python train.py --head_dim=32 --vocab_size=1239 --attn_scale=0.177 --lr=0.00365 --doc_mask=true --train_tokens=166900000
Each number is 128 + 32 x the weight over its row's rms, rounded and kept within 0 to 255. Layers, rows and columns count from 0. Numbers have three digits each. The size before them is the row's rms in percent of the matrix's.

# layer 6 attention value, 128x128, rms 0.0672, rows 88-95, columns 0-127
101:182138146108084141134174093150115164153125105145167114145152149126094120120146126138080183137111119085127178125152110108149098134094104122148144158110136163154133194111105111148154181188143163186088112138139206094154167186073153101169132135106170142184164177162085185172147109093137077126102163119120134188181113100098174152164134151163110128139150065119076067122103168103133081167130
105:143121120160090140128159094171098133122108145079122164080071098110129190145190072112180149205103139135125129095165099129151145191160132084093141110140142113162155179163118093099123093151152114112186092108115117124156174199085163120147100073185136176153122118073117111090089086123114094173168181096104115152115120138119084148141120121100177194153134078126085170120147145154111096155106
095:141159112114159149070144174133137088130074112100112173127095114165047120125128108130033119124087064139165147089131150179147148111130153120145050105136156130136126114139083099173109114124134148125169135157139100199209139055104167113146127124153140103107130128133089179106152089134099199103103117161175085086109088126127098144088108102198114087103145097089179122143111105145108143096144
105:145143167173123136121165130135183089057106161172078082083156146175161125170101105140096171140132128176114113109097135141158144108170138067151178158131131125119160143113108102097094181159168185143110169111151100061150132087120128134183117167122135096118146127131161124093152096144077091118115179073117079115119131120104135089197160142192126115087030161104115091156095124129129152105180
104:150140165144135122148077108183176085166079062076121139099062156139125099175092123076187136172139142132130110150083093092140103081143120118101155113117079114117147192088111088097148131160122078124118087131095086112123106098126158122152074059117139192132122119036153137113113114128099165073076071127127149136143153096100160125177188139130145128135129118143145106108078081158168119151155
113:060107127097089103167125134116172107116138114112169165140152103140117224094117126100132105057124120125059124132111153120183112129121135059150211118082132128089101138152161160117089139199100121116111174134198156110171124092136135108151093071141112105128101108107072118137121174117155105111152043119127128151103156140134097120092090118127139153158077124077138084125101214110172121137136
102:149079142142135143100120070176141098127138177109114138147114183055110126130111115116152103100051131121119171127121108108140155105074167062087110126100138141080134111138129119150061109136133093116067137089087116105164181142127094109094165101158132107115095124206172130114188158116174154153118164112120102131153142132116127136168078117132038119115103066174133142048084159068148136093106
100:076159100183187097079123100104089124164109109093135124167161103174123068200134131124116115142180192104120118165110126103143152091149159079112076104158119082118153146144065079106089140102145035172072096085132184121063131154108111082107082103131168129160143139160165136170131089156137160182119158146152127177163146140107094131144131153159105144160163144141145133129077158113151142120150
# layer 6 attention output (transposed), 128x128, rms 0.0495, rows 88-95, columns 0-127
104:188092121045201175160109193138128145155098087111059124107201068110098105122143196153079107088186159124108109108103086145089071138100102127108145132171100089132102124158110186151119155127096140132064151168100114106086103113074164170111120165149117080143121138182102107154094121162129110137116127103133154161142170147143115139103121135112167126124169149119108130144148071111190126121173
106:151058135068166152126131120152127090121135090135082114113120141158138115136180151169121156140109102157114129129152088155041128176181125135076078064201127143153114108148081098132167074123130162150117112122164087125137120138114200111139123101088159124157140153155103129131167139119194063145202107139109134104099074081127089150105190158079121144099132136085052128161125097122084131098114
105:107128093099077106126089154156122128086147109132136124110150142138095121160094146093154091125162106147080134083093140130173141177110187155137090108114133096132102121156158113130137151128123159094189164121158150075122092107173110120096115066149130072079083191145131156084139074159167184215147108175105082146140096176159184162165146109122110167104128081088083084063156082121164150111148
111:115132086126135122172149114101139117163127172153096148098145153120130197065124131124180069109136170166116108078158140113171110121114102128153053123201106112084091147122129101150170168120174129137115092141160119093137190122118146149100116133151128104136099050134091116099066094194118148191140110116153144123131108108113120147099077154185129167228107142154106201174129106143112108077138
106:124176181124106089193173143128166100083111082165035119141099131177109152157107112144092108127087121122132141125177120105123094140113119198185095169137147124148158167145167092134160167159120159145104121119128152167128147100068142171116165106121155124148162141183102143139172156103164106133149156053074117145108054178125106102146110093110113213166120130140122163161108175144183129090123
114:154089182173115162123089114085092115101122101129142138081116163121165132140107132125085094078084125173102080142120076091221106101089111101048113179125126133110150134168089097065063107166155136148060166172127110149135087179114146110132181096143154107123112097113128091113179155173168148118119118152206112091125115158107117106155142157175126124093092095096154161147100127114078146135105
107:128082139085115088123092132133166148163128159173083070093212138139116033153097132124102103137078107170121142131074155132111138115103197132132157138140100104170129144119144133129106098204151115115145119162127148121163159192060114115143117127132115134178104089085130090147149151127140111201157132167107135096135207129148094065135102115194116139173132051115138122140104163157116113153176
105:092072146137132094169140128159111114196139091122157102131187084110131151118110094137086117110153122136121114154147132120118105149116094166190114141123128093134106108164096139196137112091107079076183066105124065099106100122107108118131157151102130165091123161105113031121153148098162145095161125177083205117106170152071103063151147100126100167127190125137158135124157129092193062113130
# layer 6 attention query, 128x128, rms 0.0571, rows 96-113, columns 0-127
089:120112197081150123105108137112070129118118092142168139128081137185145127169114134152143154139154131103094174100122154082155120137138148140138186142124118174129162080137120156191104136083104128171132107135092079119170099141191119109118100144128143093178125124166143100098160145149163153148037080141083103118065162093143193181102124042075132161117142113107143190145113194108157103166144
092:103183094125128107130103139101183115100117164089145107125127146153149083151130131137102125117165119122153138115142104100123144112090139105132107067100089060152102068156177172100142106155121193155191164109110112154153091117061144139142089130131148081114134122132091140121100125154111053115106185120097128110175081179132128207157113156077159092138108155133104104110203201097073055104103
097:107069113125139082080065103140141137096117126182080121111157070106199152063125128101096126143164103142165119097152097144171143078145160168117210169110178138120141146140129147123119035112135108112096123096110115132103183191105142116050119148115086121152102137116125090159126089156110149123151058153155095130092123088148079146120148099136067181122124089154078157115175139120138146133163
096:119176122139108139083192167128164120158152109156106101139174106166166041140108117168163124176158187112136126164122164142142155142168094119086127120117053081123114105119079156137135115128094134094143091125156169157163119112139151122149163109118178149088156136067116119115157109153125129159107141088035164117214188131084147087120144191130141110147124189119118122079156131161070116081109
102:158135175144143160145198170133112167076160052093138164166103126109096039161094117183153102109091068115188084148127129103147168116094072111136112115139091090085128148064095131078127117119107134092122139159192127130163083104117132113124141095092085097123147144161129157113147140140125126194131132135120111130135138108114120086041093102101112070098121186120142177122165151108065146118116
091:170114165061141152139139151115198171116127141136136117148138131119070117168115160105133125157120131053051130123096071150126111142136079148138036071129128086166132063094163175134117125172156167098180135157100151129071124071106108129204137164166129132097110160107124132133140110087091124124157122066116101162182103154085137094104129166155171143160134146121067100135133124101148072146127
107:139151120123121107117141101109157098117158146098135090066152143207127162160146157134053022115175034182175104106081125156108111125164170098168159153124112135096140147068144078183157172135138143134127143061161105105151132136119096093130138148115131109166098116102119131130120133157104143152100187116149148110093126086150142159176156085087160154192131109101144139074118113142172106174149
096:097142144160130139147128164192095077116052092133116214129163171063182132134117113071087125105127113120148169134148101085131076132099166157155107079132177174148161127087082116153173136091134157171107157152119112142103135182089158133094093102102124123085127117139165110172094076124111165138111073134154170125159102142158129082093154076151084039087121121120122120165160107137139126076120
110:146120142067083131162105103110139129104090162131138117165114057158157128119134182149161121082109069089130147107133121118113138101140100113070059134206137177188096092158118106100160155188164149192112143094186133176196089085138079160128127120153146120092120142114171134119120139101152131085113168120132101107099133126045171179158106137107109102119075094154116199133107099137108115138089
105:094192101150103101114140138191166147163100097153116160179137152150123157156094122164151103146122120150095132067130138135183091141197111178092113068101129171162109183132133190049190152121089148162154148133121094132110140134129139166100127140123113161175152161116068153162111148160128113122150137094118176185075176159131107173203135129122139113112151113111179176156119110179105157174170
111:154108133143163104091107145149138138124121036162119156100131108135090090133129096140106167146180099133191120100103107135103083133110130101147136112157156166167144114113115138114123119176095179093205068202128141109151137051067164130140177102125119134121146154154177151157135126124151192157080190136140124182172144143171069101104182133170165059113151126130158106120099139105179177149126
112:157098139142134177100123123126061172079111139123162098172127128138130165148092153172146103104148180118128115117080121086050106114101106129117107161144119154140090069136132169163085146169135082185130130075103103140169161154103146154138105098153110147083142089082053086171114142153113094114109126167152148182157073164148117109122147160096067138202135159105215100113150084132090173140138
096:115124131177152134134088090081099108148115120064134158062062113126139132145107125186069188080134102117056109093106052146084128100121182151103159108171138111116068121083101187131113101113123084124116154112097117148147094145195131094158151083128154163173139120078154151127127129151118116089116100133133140138031200099131133119105105130142136042121150165129144134128126128129144184139113
112:061109094097139109170125139103181185213095173153161100100169133120141116153089113125081166104145123123109136159120130094159098116087136165207161118152108094113088111156168157152119207110105147096189159097140167122091116136168089135096117109115091129103141159143119139170173090139168069152142098165153086129136149119120110130117183193096145100103099133154135209141134115149060161145093
099:129148120119095101137127121147113099124099124190124134114077171101139150165137094056149135160078133143114086175176139120151164108165129141139057112074138092125141072159129130106082143189136064076113165062093119091138111122160141157122154109167143135163084100160130130119178114100167137224154138124135163123167173166091079154120130183096173116136160112075184110116085186144161150113118
107:133183119160170155136152145128109144138136133153136111077165136124149106075145093134187135131172115051123145124120145100156119067187082086132131171095135068121184127182100075195125105148129119125118075127100069121084097166135117137103183173139111203109101064125078146160104055111136143117097103155096128089144149101126121149128132168183116056135139130121129169132102083158137158187129
095:144135162128108134150105183121161187158148129119144159097128112108144117141139111115187119130160094124152157111096128103093158094131137121086127099143126149133076064152113161155143165098183154121177132122067141125113100168176152112091087055168067087107131073172111123134074146140089173150085104155173126078127099139112072150101094103145146166146068064176133130172187134124066071127072
097:158147139163134167105209104182120110171093148158092096159100122116098110176108154146127097195111143106131083102168110138130074111085081140099133152102110136095110146078134120124108190165106123095156133153146117174088110081137138161124135172147172169066143138114127133152107098094161094106106162124104135156202167185092138179140143191140188098137159162099123150060150105175170138073087
# layer 6 attention key, 128x128, rms 0.06, rows 96-112, columns 0-127
092:060125072117090100189149114159123148134070158096110155094136154116151175074148200143061094089101116081148079164100151088132126162110143081109080134093062107079126094177161195124107096153135133150145182130177146127159094073084150149114098101161120139113178130183120129118109149133116145127105156076134097093205091129163156123118113134097069103157109123152124155107123131122104087105114
101:135160149141090138168114124155090120150159140121091115127069118122150177126150131103101137161136165159100131101240163129183074097191118113093129094145130118128147105070077038138095194146104131157111128067133072096131151158122110108101126159156165173131116104122166161121158142120166100128146127148131100189120033169140115151133174107098088127117163081161158109099095119146180153111144
101:131168124156085116092140112117128140123091156118126136147216199128163096085141138160116149134115125114187156082118160152097132193119149091151119077151097160136103079153165131139095159174141109147172097113154139124179123139106175159122128092074131105179216146105137128162120145210141193132174119117124113154115198109121091110136168118082105127192064171120138157145132169129115107085081
100:137136136116118112078153085130078083116152147113085122117103099132096162127153143097178149177054172105076097132124125114128149058188162166119109111128169101129202189137142127115078152164094108147088090137166113145121149082153127075169146138102130179094103088183171132100145154081193097035105113134117072150101165167095136125087095117154123168129113141142143167116105107119097127178143
113:115083175198209103161138093102144142090156093126141168116117071091102154118105147148109142119163075150058130099150148048147156096130102094056070150086085092112162154145105136068052088128131117067129134161131113124127167135140099145135163142137138174111115157141150155114172138120173106098073058141111102101118088164128131106110111181141095126111142102164112141094103107099084123156159
091:111113108118124082080168151120102164175151165075100086087125090079147144154093175154141124091118170153104124142143100178130110054105123109130067171129091155061108130105141160146110123126134191091046120117144127085115156138156155131131111083126160146102119097092124137095148069082136068089140112114107136106143138106149154131125128123184100173088185094064056118084142135126085122186180
124:113145117096124160159096119138191126121102172146165132162144224110162168143122109108105107120090107138154157127081141113142096158049155070147143140142135179135114062130099146158151154147123129134092128139085096098138059128090111153095081120127057123142198104164110125145052104136065137189148138133128143157148124139118107161140178090116127137143084117117163109191172124144108063076066
121:138076158052126137123090152140146128100064081159146141123123188134168079140144130131124128113141074118172137081150110177095112115099130086207128142160174228187061144119100140145146174094142139129160117125111142129177093163101143103076116151107104105156179175104131130178122128195083173180111129137131163125113187123144113182156159094088123086154102117163162115158122126134154115134102
104:140022081105128123144086150121066103103145149120120155198111120106165168139125148074172103173178121086146150108137121104185107123136158079163176143170139129103142098115140098089193114129104103134091147107126103105091158114110138130140151171181123125142132168102126213106127078123137127102129108145187067130116129096149082143069129109152086106138093106163121074119070172083183119098097
105:134129140066079097161086131113094155151090150068157130139097111183097141161142113115144100067119127079108153156125126132145111155166147193049119115106145123096128154072097132157136134158087141180080138130112102104134094139177164137141117117134117164110113137109106116226161141057145119070126198180150076113168111100109165124110133098126078121157142153188166100081089098100131136174083
103:133109087097130142123171156068120151081181115118128132091109110127095092120127121190112108126096146176132146135159152118136118136106080080126137114099110177134162165151126169127122157122074088070131104202115181152091123077154169163182181177139083157127224121088112159133084177123099144148131139121041155123125229119133143131142142090161112072132184146140159135114130099129138100114132
105:167132099117139126145104137133189110125149165140142085160150147153179096108100165067104087115105128108099160115157068114100153084102122130095132122112137082134085141108161167072157158119130105155132123070046109178112103156125117075083157104220131111120114137134186122164112102106147154135138102114180123092103154211131189101158095065165104195178123095160093148153166105126147093125150
089:127148140160147131208136140121054131190129086106190113121081116114114120109102095141196122159176141046122092163112133131089132137127143128061125100143115110136123095114139130098122202124126148143108149142157190100099126092133120127121111111150073119187152115154117112182132132142123097130126086122149154119153140145160087113131072114098124102126095120218070197133150101187077157166049
109:105098102108122133107109126061125129141170114116126132155158101179086136154086117137123066066108125133134090113120154084089104079113143139191088151137135073131115144140107076117111148128130089106088167110103158118109178134128130107139105141092118129124082085117143117091146122147175086065175076210091098103127149198217142170055132130111126145177136136137142149125069077143116180107193
092:098065112112080132092149147159138148139120089110200112116088098177101096082184176145121137188126179154141123110113168111126130096183088146135132091108114126118108064129162143134135110163195123122141082112101132159158157091096126091143065126174102132155174162066129102090120095133104142119155119123141088136166137071126105144041174118096093139109157206100161148111201085127138131165143
103:115140076170108110092111164122120122148094089110131042146153179100115146119123056151138184134106121123124072093123158120199146111079127151106160119123144140117167110121108168192170205149143135112150099164146118126113112144099114162137129148154156110182081104153142184171119125119121238134132135110093086104086141090144101141116201120097132099139179124166134183159123143093082152095182
090:153154168112114230096191129096116101158060086127118126164130146095091110148180126166117081150134092164161106133086142117123093142073149132148176127107154150162132105129130137080143057121091138164117143123115177131152120183100090162137074138108156124167114155146096113111092139129088184137121146138076165156157093092113105146109152091154156043113136113093173178062156148137157073088107